Weights of a small GPT-style language model, trained from scratch on English Wikipedia: no position embeddings, 264M tokens.
Each number is 50 + 15 x the weight over its row's rms, rounded and kept within 0 to 99. Layers, rows and columns count from 0. The size before them is the row's rms in percent of the matrix's.

# layer 7 MLP up, 640x160, rms 0.126, rows 177-220, columns 0-79
107:32 44 57 43 41 45 94 51 39 44 33 55 65 32 32 32 65 17 64 26 28 44 59 37 45 40 19 66 71 67 41 49 58 33 49 28 45 58 28 66 70 47 66 78 49 39 56 21 56 58 27 58 52 45 52 68 26 29 52 32 59 69 79 35 38 58 77 36 69 65 25 49 75 50 37 77 66 65 43 65
104:43 66 23 32 33 60 40 82 70 57 42 32 47 61 51 36 63 51 46 60 63 45 59 49 84 56 56 51 50 55 39 43 74 62 50 62 61 32 53 52 56 13 36 48 24 46 50 39 43 65 74 49 48 33 51 46 37 76 76 75 47 40 34 26 60 58 42 43 60 36 62 33 71 60 77 62 42 42 46 19
099:44 52 59 70 32 58 12 33 46 84 53 43 56 53 63 48 59 40 30 30 49 75 43 75 59 51 55 57 52 50 43 57 66 52 63 32 42 52 69 56 56 67 41 60 63 55 63 19 38 75 47 36 40 38 56 82 47 43 46 57 37 59 47 41 63 62 32 43 34 36 49 21 29 58 69 69 32 48 73 59
097:30 33 41 49 55 40 46 73 16 37 45 47 70 38 67 44 38 25 57 67 31 43 58 56 51 36 69 71 35 03 58 60 81 25 57 57 50 59 24 62 40 42 62 62 58 50 53 52 39 30 69 59 28 80 27 41 40 33 49 41 34 40 56 61 79 63 66 40 34 41 68 56 32 48 54 36 70 31 21 40
092:39 27 50 57 75 39 40 63 63 53 48 67 61 59 56 39 04 46 32 57 47 40 30 32 50 52 60 59 44 39 48 51 59 25 80 71 55 63 45 60 23 44 59 47 60 29 58 49 25 51 55 66 62 53 43 42 62 59 54 34 43 66 56 67 25 82 69 60 68 52 44 40 54 38 57 27 41 57 65 42
107:30 75 55 54 43 45 36 41 59 37 29 61 31 43 69 64 70 77 52 97 39 50 61 28 59 69 53 40 36 54 41 64 59 70 41 32 55 39 54 47 47 44 60 67 66 41 57 33 35 56 60 43 57 33 64 25 28 34 61 82 28 62 53 42 37 56 48 65 54 65 30 36 48 53 55 44 36 77 63 49
097:41 37 51 47 37 35 37 44 60 58 61 42 58 61 62 68 28 41 49 78 65 40 45 35 40 43 56 56 29 53 69 82 73 58 65 37 32 38 23 39 65 60 48 46 27 42 66 76 63 94 83 50 30 54 45 32 30 56 30 54 41 71 72 37 49 46 45 62 54 50 52 51 58 36 76 50 64 43 49 41
094:79 48 28 95 43 71 21 38 41 37 61 46 54 56 52 51 64 49 42 40 77 41 33 33 38 54 79 41 39 70 48 46 21 60 52 34 47 35 73 41 52 63 21 64 48 31 61 53 45 48 41 26 47 37 37 72 52 66 53 49 43 61 88 38 67 49 44 63 20 56 52 37 61 65 57 38 51 50 50 26
095:15 66 56 54 32 40 62 48 44 41 44 46 68 51 53 36 42 62 43 59 33 57 47 56 58 56 66 68 60 36 62 37 51 47 72 53 47 17 56 29 42 39 46 62 65 54 64 57 48 49 48 49 40 70 52 44 37 45 44 33 47 28 71 85 69 24 59 40 61 50 51 60 63 65 58 63 59 25 78 87
210:60 40 60 44 55 40 73 81 81 36 68 42 56 32 83 18 63 61 66 60 10 22 45 49 33 78 62 46 34 56 34 69 67 55 67 57 19 57 60 48 36 33 29 28 31 42 50 52 55 49 43 54 41 64 75 52 26 43 77 58 50 77 73 33 61 25 56 69 44 55 36 47 56 41 54 42 57 62 32 57
107:63 47 56 52 43 60 46 32 42 36 81 24 41 30 68 31 75 57 49 45 39 54 53 43 59 47 41 69 48 50 36 49 37 67 72 74 75 52 45 45 62 47 41 26 67 34 60 65 39 60 47 50 62 49 50 54 66 58 51 66 57 28 52 64 35 48 48 50 47 25 29 75 45 52 35 46 22 48 70 53
099:58 45 70 51 50 49 52 62 54 52 49 23 57 67 56 55 61 44 75 39 48 45 48 51 57 41 53 71 45 32 54 68 58 67 40 74 58 39 58 41 56 32 52 42 42 75 71 59 62 52 29 52 61 40 70 65 75 52 60 49 18 18 31 46 51 61 62 63 68 41 57 32 27 24 44 09 76 41 31 27
093:67 43 46 70 62 55 40 41 22 46 38 23 64 49 29 21 44 52 64 62 57 45 66 37 33 34 52 69 49 14 61 25 48 61 56 64 49 52 66 57 39 55 55 40 17 71 36 65 31 69 58 61 62 68 51 68 50 71 32 43 78 66 26 75 55 46 60 71 49 64 43 74 80 24 69 42 61 51 47 50
097:45 56 94 51 50 34 59 45 79 38 28 44 36 59 70 76 59 46 46 62 75 34 67 68 39 78 79 36 44 50 31 37 39 45 57 44 39 67 25 54 57 72 56 80 24 61 36 47 64 77 58 43 42 48 36 45 55 45 33 69 48 48 49 31 60 52 51 44 16 48 32 91 52 60 49 42 36 51 56 43
126:65 44 60 64 84 37 58 41 49 69 44 21 27 89 80 45 38 48 49 32 61 47 36 49 79 52 16 47 49 43 59 41 69 09 75 68 43 60 79 72 62 59 21 33 39 53 53 43 41 51 30 65 28 67 23 33 51 48 53 48 60 55 60 44 46 52 45 36 54 47 51 51 37 78 63 42 53 56 28 55
100:35 59 44 55 36 75 38 52 54 57 50 47 48 49 29 59 65 38 80 43 44 54 31 63 48 35 41 52 39 63 42 22 54 62 65 68 57 20 49 44 34 73 46 60 46 38 17 55 37 82 40 33 54 24 68 57 56 55 66 61 56 32 56 53 48 29 29 70 62 41 52 48 37 43 26 44 61 66 60 62
107:80 33 47 31 46 73 63 16 45 51 50 23 55 55 67 39 50 65 60 65 43 24 49 77 51 52 38 83 34 49 67 23 72 52 67 42 57 60 21 40 64 54 60 43 54 30 50 21 57 70 58 71 55 61 54 38 45 62 75 69 26 55 62 18 50 61 26 62 41 61 50 47 34 74 40 31 54 57 73 36
099:22 79 29 34 61 67 45 36 81 54 44 76 55 51 44 46 64 60 44 23 38 49 28 26 42 62 63 65 35 38 34 45 39 58 28 64 41 71 25 63 57 67 56 27 40 54 67 57 48 64 39 43 56 53 40 43 35 56 40 75 62 45 50 48 58 48 58 42 61 44 45 56 37 52 47 41 60 22 74 46
094:47 55 43 42 65 42 68 30 26 23 54 25 89 67 85 37 52 33 65 58 45 52 64 13 41 45 46 45 41 54 46 44 34 44 31 49 52 79 40 39 75 48 80 56 41 45 65 23 40 40 66 21 40 50 65 56 76 49 62 53 32 71 48 59 41 45 38 62 65 35 40 64 19 30 83 68 58 33 54 37
096:76 31 31 35 39 45 71 44 43 44 84 65 55 55 28 64 46 45 69 51 35 41 51 65 47 51 53 62 49 55 61 57 37 66 89 19 56 63 47 43 71 40 62 52 62 45 72 81 38 50 62 63 47 17 48 55 39 69 42 13 40 50 36 49 54 40 77 35 75 36 63 58 50 56 68 47 42 40 42 41
088:69 49 41 55 64 67 57 58 47 46 24 69 27 64 38 58 46 48 48 43 57 43 68 77 56 48 35 25 44 47 47 34 52 41 46 47 13 74 64 68 46 37 66 85 44 71 43 46 47 63 57 30 40 75 44 39 40 46 46 57 70 62 54 38 38 44 77 53 24 64 35 29 68 59 44 34 41 52 52 71
105:51 43 35 44 67 46 34 39 89 65 39 57 45 55 26 42 69 61 57 54 35 63 54 29 29 47 33 67 54 51 52 61 51 55 35 68 42 59 61 39 55 61 30 54 34 55 39 31 50 69 18 53 69 50 57 41 40 55 40 50 43 65 61 58 37 77 46 32 50 48 43 64 50 43 62 26 48 36 51 56
109:70 20 33 69 37 41 23 62 50 65 34 33 54 53 79 48 63 36 58 53 46 78 59 70 45 39 32 42 28 51 33 55 65 52 49 49 63 47 54 22 58 53 57 29 60 51 69 39 43 64 58 35 84 54 50 40 65 39 50 15 54 58 32 49 78 43 53 55 53 64 56 52 43 49 60 64 59 40 67 42
102:54 62 75 49 59 69 44 23 54 40 60 27 49 64 37 58 65 61 43 93 52 41 72 58 59 52 72 52 40 35 60 65 66 48 46 42 74 55 65 61 62 26 85 72 35 39 56 42 70 59 43 70 66 46 38 44 43 28 62 34 80 18 58 64 57 27 70 32 67 37 36 40 30 62 34 61 42 30 45 47
101:13 35 57 31 40 76 63 59 44 15 60 45 57 65 43 28 67 42 53 70 46 40 48 38 70 51 36 18 33 61 42 53 47 23 62 45 34 63 42 54 69 35 73 37 56 62 67 56 40 51 72 38 36 50 72 59 72 56 21 29 64 38 48 15 50 54 75 56 41 06 83 41 42 63 39 77 49 51 36 56
102:56 46 32 56 49 39 42 35 70 67 59 35 26 62 52 65 50 66 58 46 62 61 82 42 36 62 66 60 28 67 40 61 75 41 58 56 63 37 28 38 63 38 32 41 66 61 20 32 48 30 63 24 48 69 51 45 67 39 39 47 58 33 74 52 60 50 43 16 30 37 54 43 48 66 45 80 36 72 44 44
104:52 67 51 52 40 50 81 49 17 56 37 51 70 31 58 61 50 56 51 53 70 48 43 50 22 46 46 43 70 42 45 47 82 65 60 40 31 62 66 60 54 60 41 68 30 23 41 37 62 45 37 59 79 38 67 77 47 42 38 40 46 61 56 55 29 41 48 00 41 47 53 37 21 51 45 19 45 21 61 62
100:52 57 69 44 54 34 28 62 24 22 36 28 39 41 42 70 31 76 60 36 30 44 63 17 57 54 44 41 55 33 37 33 34 56 30 74 55 66 09 71 71 44 53 42 58 44 48 60 57 31 45 67 43 56 58 34 52 53 56 50 55 71 57 58 47 57 51 52 59 39 63 69 27 79 60 47 80 64 58 39
100:45 67 57 33 42 39 54 48 30 51 40 76 60 47 47 42 66 66 46 29 61 44 37 22 44 52 54 55 48 52 51 67 41 53 40 36 48 66 22 29 53 55 54 61 34 71 41 45 35 54 51 32 40 57 27 44 45 24 36 35 59 42 32 61 85 76 63 39 44 52 38 51 46 83 67 40 56 98 77 49
100:27 52 36 64 48 42 65 52 65 53 43 28 26 56 35 33 58 52 34 55 56 33 68 58 45 52 49 21 45 78 58 54 68 82 50 67 74 48 34 60 50 54 68 47 41 25 75 44 25 50 68 72 70 66 30 57 44 61 56 29 55 55 59 50 65 51 79 50 37 81 17 47 62 58 34 44 32 73 43 50
102:65 30 49 74 85 81 27 64 65 59 61 61 86 74 28 47 19 65 51 41 63 50 51 54 42 36 64 36 52 59 29 68 67 61 52 29 45 39 46 53 57 61 68 21 40 71 13 49 62 39 66 62 68 58 81 57 62 18 62 23 58 52 64 39 48 61 42 71 56 47 76 54 44 75 71 61 56 38 79 54
093:44 70 77 32 59 28 49 35 41 47 26 40 44 46 45 65 68 79 73 27 56 46 50 68 61 24 37 32 50 38 63 27 76 34 65 48 44 65 41 39 51 45 71 73 42 40 50 45 61 35 46 54 24 34 58 74 59 51 56 45 67 25 40 40 71 47 32 52 59 45 39 36 65 41 57 53 58 60 45 35
094:60 51 58 52 22 49 43 48 49 71 50 41 41 27 38 16 68 63 51 66 29 66 51 38 30 70 64 71 47 46 55 36 44 49 80 57 45 50 42 47 58 48 60 64 41 61 47 42 52 31 57 16 17 51 32 30 74 74 47 38 85 42 36 65 52 43 49 46 50 61 61 38 50 66 41 21 44 42 92 31
094:23 38 52 44 62 56 36 30 44 51 63 47 30 62 47 67 78 52 61 56 36 27 39 49 35 17 55 50 41 39 73 34 53 67 39 26 62 34 60 47 48 34 49 53 50 36 55 48 46 53 50 42 22 33 44 50 29 66 55 63 36 36 42 41 59 36 38 34 67 26 63 54 67 57 32 59 53 25 52 55
097:43 45 16 51 43 40 71 51 40 61 58 59 58 48 63 65 80 55 59 82 61 25 79 58 58 46 34 99 54 68 42 56 58 50 37 59 67 52 47 43 55 40 41 27 24 63 70 36 31 41 10 45 35 26 57 27 34 34 62 58 40 54 53 52 18 57 53 53 60 64 10 79 53 28 50 52 54 48 47 50
098:72 58 25 41 51 52 36 56 50 34 23 71 52 52 39 45 38 56 65 61 33 50 24 39 55 38 50 41 32 41 06 69 65 51 75 46 43 42 60 83 45 56 62 28 49 60 54 41 56 40 57 40 30 75 33 47 75 32 39 45 58 65 67 87 35 56 31 77 51 48 49 67 35 50 52 58 78 62 30 51
103:67 63 53 12 51 58 64 26 71 41 24 56 61 29 35 63 38 46 56 23 54 79 74 42 65 78 79 49 45 42 24 46 23 44 16 49 67 39 52 43 69 40 74 67 42 55 54 46 22 50 65 48 54 51 62 66 56 49 47 64 44 35 68 24 34 56 42 58 22 44 58 46 47 56 35 43 50 84 47 40
104:30 57 57 61 72 53 37 53 74 39 19 53 63 51 29 32 41 69 25 38 60 50 28 57 52 41 64 41 36 71 37 55 49 46 42 41 64 56 34 56 58 65 38 57 40 38 38 25 54 50 49 50 41 59 58 21 63 42 62 71 28 52 69 69 65 49 54 47 22 45 36 43 47 70 40 47 29 62 54 35
106:61 51 59 21 43 30 40 68 56 45 60 61 43 57 18 57 22 59 55 59 41 49 41 57 75 55 43 36 47 38 24 60 29 57 68 30 62 55 53 13 55 61 48 62 41 23 21 56 50 65 33 58 17 46 67 42 55 45 56 61 60 44 60 57 56 40 62 42 51 49 33 66 59 48 68 34 50 62 60 48
092:69 54 64 60 32 44 74 30 48 44 37 31 51 12 33 32 42 45 33 43 56 61 66 70 66 43 30 64 67 68 56 30 57 50 75 60 29 49 39 65 61 58 49 56 27 35 67 58 53 64 48 48 28 72 41 51 35 46 38 61 66 46 50 31 34 35 57 65 51 51 21 39 44 40 41 23 40 29 63 73
093:46 43 58 61 68 56 51 66 54 66 67 51 75 40 35 50 44 22 56 46 36 63 59 69 22 56 61 54 47 73 52 70 50 58 57 34 34 54 26 74 55 89 50 28 36 65 51 51 46 64 46 36 54 31 53 59 38 49 47 41 39 63 64 41 64 61 50 38 70 44 61 55 49 37 65 39 53 55 42 27
100:41 16 44 77 27 36 56 61 67 66 55 38 37 65 32 60 50 41 81 38 63 66 47 40 27 21 72 56 58 61 42 49 74 57 45 50 30 40 39 33 73 44 37 37 57 47 60 49 49 33 48 35 37 53 44 61 37 73 35 53 77 54 34 37 43 51 61 55 50 31 55 39 53 47 70 25 43 35 86 77
105:48 54 46 33 48 53 60 57 42 71 38 47 42 61 49 40 62 27 59 65 44 48 42 56 47 50 77 63 46 43 48 46 63 65 68 54 59 60 60 43 73 64 59 54 35 18 32 51 13 27 52 48 57 27 65 71 38 40 34 66 84 40 64 62 54 41 42 13 49 59 63 42 49 54 61 62 71 35 53 60
090:65 54 46 61 28 43 75 54 58 43 56 52 73 55 56 68 52 69 39 54 52 62 48 68 50 78 47 68 56 38 66 74 55 65 42 58 48 53 39 62 68 82 74 59 37 35 76 34 33 41 61 57 43 25 36 26 33 40 50 36 50 53 54 60 40 26 66 64 65 29 51 56 76 52 24 99 41 38 51 44
# layer 7 MLP down (transposed), 640x160, rms 0.0459, rows 177-220, columns 0-79
094:29 67 59 53 37 39 55 31 55 17 62 76 50 58 48 64 53 35 36 43 47 29 62 20 63 39 68 55 33 68 42 29 48 50 48 49 39 42 36 54 40 53 48 63 51 48 45 29 37 52 44 48 46 52 46 52 80 58 48 81 52 62 44 57 67 50 38 44 45 35 55 67 83 29 56 60 38 50 40 55
107:62 41 74 49 59 76 43 39 47 52 38 34 48 74 54 55 50 93 41 38 48 51 61 51 81 54 31 55 49 28 30 52 72 69 52 50 53 39 61 52 42 52 72 61 48 70 28 49 43 50 53 32 59 59 62 46 40 50 33 68 47 42 58 51 58 66 55 35 46 39 56 43 75 47 61 41 32 28 33 66
093:79 57 65 45 50 52 45 83 47 45 49 53 26 42 31 41 38 61 61 42 67 50 37 70 68 42 34 59 49 58 48 59 66 62 72 39 59 44 53 31 40 62 84 46 52 39 62 67 42 59 41 62 57 53 52 77 10 57 47 62 60 45 47 42 43 40 65 49 28 53 20 33 51 62 63 63 46 47 34 67
095:38 38 66 38 68 39 26 37 72 42 45 29 27 26 40 40 48 56 36 55 47 47 53 58 36 31 33 66 43 61 28 52 32 38 60 49 80 74 69 60 58 48 28 68 50 44 47 65 73 43 49 68 74 27 35 40 58 57 31 46 35 76 47 45 33 40 56 53 48 46 46 46 16 63 73 60 32 18 53 47
111:64 36 54 68 01 73 38 30 35 37 47 58 33 41 46 30 70 52 58 45 56 75 57 49 72 64 29 59 72 82 47 42 65 33 62 47 53 23 40 51 53 24 49 32 36 52 54 82 75 48 56 40 47 43 44 47 26 54 67 41 62 60 65 31 52 40 42 55 49 47 76 63 67 36 45 22 51 29 70 50
102:15 49 50 50 71 51 53 44 91 63 48 28 46 42 38 21 49 45 13 31 31 37 50 79 56 62 21 69 52 60 40 38 69 50 72 25 39 63 24 35 58 51 50 55 40 53 65 45 49 38 42 46 51 39 48 52 40 49 57 75 48 37 47 44 51 45 69 39 58 44 37 46 49 70 41 71 59 41 49 62
093:52 26 61 44 57 47 70 41 65 44 43 33 31 54 49 71 44 73 39 34 32 26 29 44 64 44 49 30 64 24 62 78 64 62 28 81 43 05 42 51 44 64 92 53 56 55 61 26 38 65 59 47 44 90 59 39 79 40 58 48 66 52 52 66 34 52 39 52 62 37 55 62 52 40 45 24 64 38 40 50
088:57 58 67 51 75 50 47 39 87 47 45 25 49 19 29 72 48 74 58 80 39 07 28 47 31 60 54 60 31 51 32 57 17 53 64 19 54 53 24 56 61 43 75 70 45 61 31 74 55 57 36 55 63 81 52 46 49 57 58 47 61 45 72 42 42 54 41 71 54 37 56 46 66 66 49 73 37 46 43 27
101:51 51 46 60 74 29 65 50 77 35 42 34 30 63 46 47 67 09 40 20 51 65 31 41 46 57 56 52 60 63 53 39 59 81 38 65 56 25 41 86 48 35 59 34 68 23 35 46 33 34 45 53 56 25 52 35 71 68 68 38 53 69 48 45 48 60 63 33 53 66 69 41 45 58 40 44 33 45 50 43
117:83 65 59 48 35 59 64 72 69 60 71 36 47 36 62 30 55 60 42 27 12 53 48 46 66 55 53 35 33 31 48 39 77 50 84 63 39 61 51 77 44 38 55 30 57 49 42 52 96 48 49 77 58 49 67 45 45 46 56 49 55 65 51 54 48 38 41 33 22 48 35 46 44 40 36 32 61 64 20 67
117:47 67 47 40 39 20 40 60 36 43 37 54 63 48 55 72 43 73 62 51 33 36 72 42 59 29 64 54 40 56 58 40 63 40 53 65 51 62 52 40 44 30 64 70 37 47 77 50 44 62 60 46 45 45 43 34 04 55 57 40 47 35 78 47 35 49 50 59 52 55 55 45 44 60 35 44 45 59 30 78
091:59 60 46 38 34 44 31 69 58 50 51 28 51 68 42 35 44 40 26 38 50 49 63 31 54 57 41 65 72 46 30 59 41 35 71 45 28 55 37 54 35 52 36 55 93 49 35 56 32 78 64 49 84 28 67 39 42 46 55 67 53 53 61 55 48 25 52 39 47 46 38 22 26 52 48 40 56 64 37 64
098:49 62 60 39 43 07 40 57 65 54 36 64 34 44 63 47 66 70 49 54 38 53 31 49 70 51 59 62 34 78 48 66 45 49 58 46 73 25 18 58 31 49 58 99 36 38 59 41 53 49 63 59 65 60 45 35 48 26 65 75 39 38 37 51 37 44 23 65 52 39 49 49 45 60 31 50 39 65 75 54
100:56 60 67 38 46 48 69 76 33 70 58 48 54 59 32 63 37 66 46 64 65 22 94 49 55 51 42 36 61 27 40 12 43 49 49 71 41 33 69 36 48 71 58 50 57 42 46 44 48 43 47 65 61 22 71 37 21 37 53 28 33 47 68 56 48 38 32 23 66 57 28 76 15 58 76 57 31 79 27 41
142:47 64 77 48 60 56 61 60 49 56 49 53 35 84 58 62 37 46 49 43 48 68 59 38 45 34 46 49 75 28 81 45 63 06 59 52 55 60 58 68 40 37 52 29 53 73 32 28 33 80 59 55 34 79 31 39 50 49 33 38 58 40 53 49 78 26 70 43 41 48 47 60 62 54 45 30 43 48 42 42
101:58 68 43 73 36 73 66 45 21 34 44 45 38 44 65 44 37 66 33 42 46 25 37 61 38 35 36 67 41 62 45 69 37 59 70 59 46 95 77 54 50 72 50 33 50 52 74 71 52 44 71 48 39 66 44 63 28 55 16 36 66 65 72 47 52 40 46 50 61 73 59 37 22 44 62 32 62 52 41 38
111:44 40 49 80 42 36 65 30 32 80 53 73 61 70 37 55 47 50 45 26 21 47 84 34 49 42 47 49 53 40 24 50 35 68 40 41 64 73 84 34 37 49 32 26 21 49 59 44 46 64 72 58 29 44 26 37 62 50 35 31 48 43 77 69 35 45 38 56 56 57 38 69 99 44 41 36 43 63 52 53
097:60 56 57 39 29 48 64 67 44 51 24 68 65 59 74 39 58 73 73 75 43 30 61 61 46 54 60 61 71 46 78 33 24 89 49 63 78 53 63 33 58 54 76 40 37 21 51 60 49 48 51 69 34 67 44 50 33 51 62 67 66 52 66 52 58 39 32 35 29 66 63 35 54 16 28 47 33 48 42 51
094:68 12 41 69 80 27 61 46 36 65 51 41 35 23 60 78 54 06 56 26 60 40 29 37 45 47 35 43 51 40 66 78 44 51 50 73 39 51 79 41 22 36 65 42 57 79 69 44 51 61 39 54 44 42 88 42 54 42 37 90 56 51 48 55 70 23 24 66 59 43 36 60 38 33 22 31 46 64 42 43
094:55 41 35 46 39 49 49 46 62 46 46 44 51 54 55 56 21 83 62 55 52 51 37 75 45 45 60 39 57 45 65 35 50 36 60 51 74 63 58 55 62 46 62 40 41 42 51 30 53 51 23 38 48 62 69 30 44 40 35 79 68 68 50 66 46 40 60 85 42 55 77 61 57 46 52 69 27 30 61 82
080:60 38 53 42 60 38 72 49 47 66 36 46 54 32 78 58 57 51 59 33 58 27 44 26 37 40 73 53 62 45 40 46 62 60 70 51 83 49 76 53 43 27 28 53 61 50 59 55 61 47 47 32 63 54 28 76 67 83 67 30 47 59 43 52 62 49 15 55 65 45 77 70 51 49 56 58 34 55 54 25
122:40 33 36 53 58 64 40 39 54 88 42 41 57 58 19 27 44 60 46 44 49 33 37 43 44 38 48 46 49 70 60 55 39 58 42 56 43 58 40 36 48 79 45 42 82 71 33 39 79 57 51 48 49 42 39 45 46 52 26 80 40 41 71 73 35 48 55 33 40 85 59 36 49 34 58 44 59 43 21 37
112:33 60 34 44 42 39 26 53 36 73 20 44 67 64 59 24 22 61 50 63 60 65 55 21 37 41 47 53 56 56 52 50 43 47 17 45 62 62 71 69 32 66 30 42 48 51 68 59 50 65 36 73 53 61 61 54 35 57 33 32 79 77 31 51 45 50 56 78 43 47 38 34 38 48 73 55 60 60 35 60
097:54 30 54 37 67 58 21 51 34 52 44 16 52 73 48 51 57 68 62 62 49 68 40 80 58 74 30 58 58 47 52 45 27 35 46 50 21 60 30 92 35 68 60 60 48 65 23 56 33 57 24 67 58 10 64 44 68 62 59 24 68 29 27 53 64 24 53 43 55 52 23 76 52 35 40 63 73 72 59 41
097:44 57 68 68 39 69 58 57 50 31 41 49 52 16 62 69 66 68 43 60 52 24 30 55 45 55 50 43 57 54 23 47 92 44 70 48 32 62 62 40 63 66 27 54 26 64 48 42 28 58 94 57 51 58 86 55 24 71 53 51 27 34 62 53 16 23 35 39 51 41 39 61 70 59 57 63 47 46 47 60
100:66 53 62 25 70 57 59 59 44 36 58 44 62 38 52 50 40 33 26 52 70 48 71 81 41 74 54 72 66 54 40 33 87 43 58 49 43 49 59 60 39 31 18 47 37 55 23 64 51 46 50 58 60 42 51 30 65 63 67 18 31 52 57 53 42 50 64 46 43 73 47 75 52 45 32 31 67 49 36 53
097:68 48 49 85 36 50 27 53 41 44 58 22 27 33 77 37 40 61 35 37 46 51 43 38 38 42 50 55 33 61 15 55 43 32 59 48 47 69 47 41 37 50 31 57 46 43 31 45 53 43 66 63 76 51 88 47 37 53 55 50 33 49 56 47 54 48 40 58 66 48 55 57 26 54 65 48 74 46 56 69
098:28 69 49 44 07 25 42 68 44 29 09 63 67 42 43 52 42 50 74 35 40 55 49 46 45 18 24 40 63 32 57 49 43 58 17 56 70 67 31 53 56 54 59 75 55 42 41 46 38 51 27 57 29 45 66 48 47 56 53 36 36 96 49 64 55 49 48 61 51 65 48 63 67 44 56 27 59 26 60 59
104:64 75 50 41 43 75 59 61 22 66 39 60 68 56 73 34 52 51 16 62 42 53 22 58 65 27 63 57 81 69 40 55 41 38 47 54 58 39 94 59 45 55 39 20 18 52 25 57 51 55 60 44 41 59 53 43 39 32 65 61 52 40 66 57 40 42 52 39 61 59 47 40 32 55 44 67 32 47 55 30
100:10 76 72 66 49 76 19 49 32 69 67 61 25 50 60 55 41 31 41 57 67 55 24 57 41 33 53 57 56 44 63 39 61 50 58 55 53 74 43 23 53 77 25 43 45 88 39 26 41 51 80 44 35 65 45 54 63 31 76 75 51 37 43 61 45 48 55 21 62 49 20 39 45 40 72 48 75 35 45 55
105:47 25 55 56 50 64 51 45 67 65 51 56 68 84 25 73 52 40 23 15 67 47 73 52 23 45 72 48 51 53 35 59 53 48 72 37 59 35 48 81 58 33 61 16 76 60 54 51 52 36 47 55 89 49 64 32 43 12 57 25 52 37 41 51 55 56 52 55 45 54 49 65 51 63 64 45 57 40 52 53
091:43 61 22 43 55 63 29 47 27 79 60 38 69 30 34 66 59 38 55 55 67 48 68 52 60 55 52 70 59 52 66 31 76 48 52 38 45 40 35 42 61 74 55 42 62 61 45 41 59 50 27 29 50 66 63 53 22 45 48 51 63 69 28 57 21 58 32 79 47 37 39 33 30 29 70 80 51 47 47 77
107:70 40 54 47 82 19 49 45 64 33 40 50 61 56 57 86 39 65 36 53 40 29 52 61 69 34 36 55 41 33 49 57 46 04 54 82 65 41 31 56 47 42 40 41 29 75 17 65 56 64 58 44 60 61 68 40 36 54 51 62 56 70 26 54 50 75 73 51 67 42 68 47 39 53 57 47 75 52 65 45
100:62 63 80 61 43 47 46 56 46 37 38 53 56 80 33 57 59 52 60 99 56 42 47 20 65 44 52 53 25 43 49 42 40 55 60 35 54 33 63 61 43 57 59 41 55 42 35 54 51 67 39 56 21 42 30 15 36 33 67 46 42 51 64 46 42 45 48 33 61 37 49 75 82 49 73 34 72 57 47 65
088:78 50 81 31 53 55 29 67 67 52 54 81 54 57 39 94 43 50 62 36 30 53 47 73 44 23 27 47 41 34 44 52 44 79 32 57 46 37 28 27 50 66 50 81 47 33 25 34 27 75 66 31 65 47 48 77 45 22 70 54 57 46 51 47 80 32 48 43 32 53 57 59 59 63 70 65 66 48 47 33
107:66 48 61 73 50 50 31 52 43 45 67 22 74 48 64 30 53 39 51 54 68 56 82 32 46 52 36 80 46 45 73 42 76 64 66 66 65 12 17 44 47 38 45 59 45 33 34 46 61 59 55 48 48 64 41 32 29 64 64 49 51 29 42 61 70 62 38 55 38 76 29 72 52 70 42 40 58 36 34 59
100:47 60 39 63 53 61 51 81 36 47 60 45 60 72 63 35 32 44 44 58 46 51 58 24 90 48 53 53 52 26 49 59 63 70 72 65 53 64 37 33 70 60 50 65 74 44 29 40 52 41 61 28 31 46 32 59 38 54 46 73 71 28 43 71 48 24 75 27 09 32 49 23 72 44 47 31 52 42 52 45
099:37 61 78 37 40 34 53 38 31 50 26 51 54 69 62 46 30 29 43 51 61 39 46 53 40 48 39 40 67 43 38 33 73 66 36 37 49 52 64 61 50 57 39 34 40 63 64 65 63 53 63 52 59 40 31 47 61 31 59 33 54 57 15 32 73 42 75 58 52 59 57 57 43 55 77 62 63 31 31 66
099:64 60 58 42 52 71 40 28 39 31 69 50 51 38 77 38 69 46 40 51 60 58 26 61 48 43 34 47 37 49 54 35 67 45 54 56 54 39 28 47 46 41 42 49 60 39 68 43 55 52 60 46 44 38 57 74 26 75 62 59 20 53 32 02 74 39 53 40 50 46 64 38 32 53 64 62 64 48 40 52
093:63 67 56 12 60 73 39 58 41 52 31 54 53 61 63 64 68 62 63 38 43 57 42 19 41 44 85 36 36 34 69 55 61 63 71 62 71 40 46 49 51 58 53 54 87 64 54 50 57 38 46 51 60 48 37 43 73 42 47 56 37 35 51 69 76 83 63 24 45 42 65 74 47 49 36 58 28 41 58 22
097:48 49 63 59 58 62 70 51 48 50 59 70 34 40 45 32 69 56 64 31 57 31 26 78 48 51 45 71 34 53 60 30 55 48 63 49 50 44 42 28 28 52 64 36 18 53 44 55 33 32 74 29 37 52 34 34 24 65 60 75 44 62 34 22 35 68 20 56 71 59 49 43 58 61 54 15 52 37 35 35
098:75 46 52 72 70 44 11 55 49 58 50 54 59 52 47 53 50 68 73 46 59 68 42 42 50 39 55 56 31 29 55 42 38 45 64 55 35 38 31 57 39 47 76 37 12 68 59 35 28 62 49 54 59 32 79 51 16 67 68 32 54 50 51 29 28 14 61 59 42 59 69 39 72 52 78 59 47 55 66 45
118:54 49 35 46 24 73 59 60 48 38 85 32 55 49 49 14 62 47 74 67 65 44 41 48 25 60 54 51 39 53 48 44 74 54 55 57 35 66 70 69 43 48 55 44 33 50 51 20 28 44 59 53 40 48 21 38 84 60 28 35 59 73 49 63 36 43 42 37 60 46 54 79 57 40 59 68 43 52 64 32
084:56 62 54 70 29 58 51 60 69 71 43 30 32 28 67 31 43 52 20 48 47 58 29 44 43 48 81 30 34 68 68 44 48 53 48 64 66 48 46 96 52 42 50 58 29 59 59 44 64 59 50 48 42 69 58 49 46 41 60 57 31 50 52 55 65 49 25 38 50 63 58 52 60 48 38 51 49 53 78 71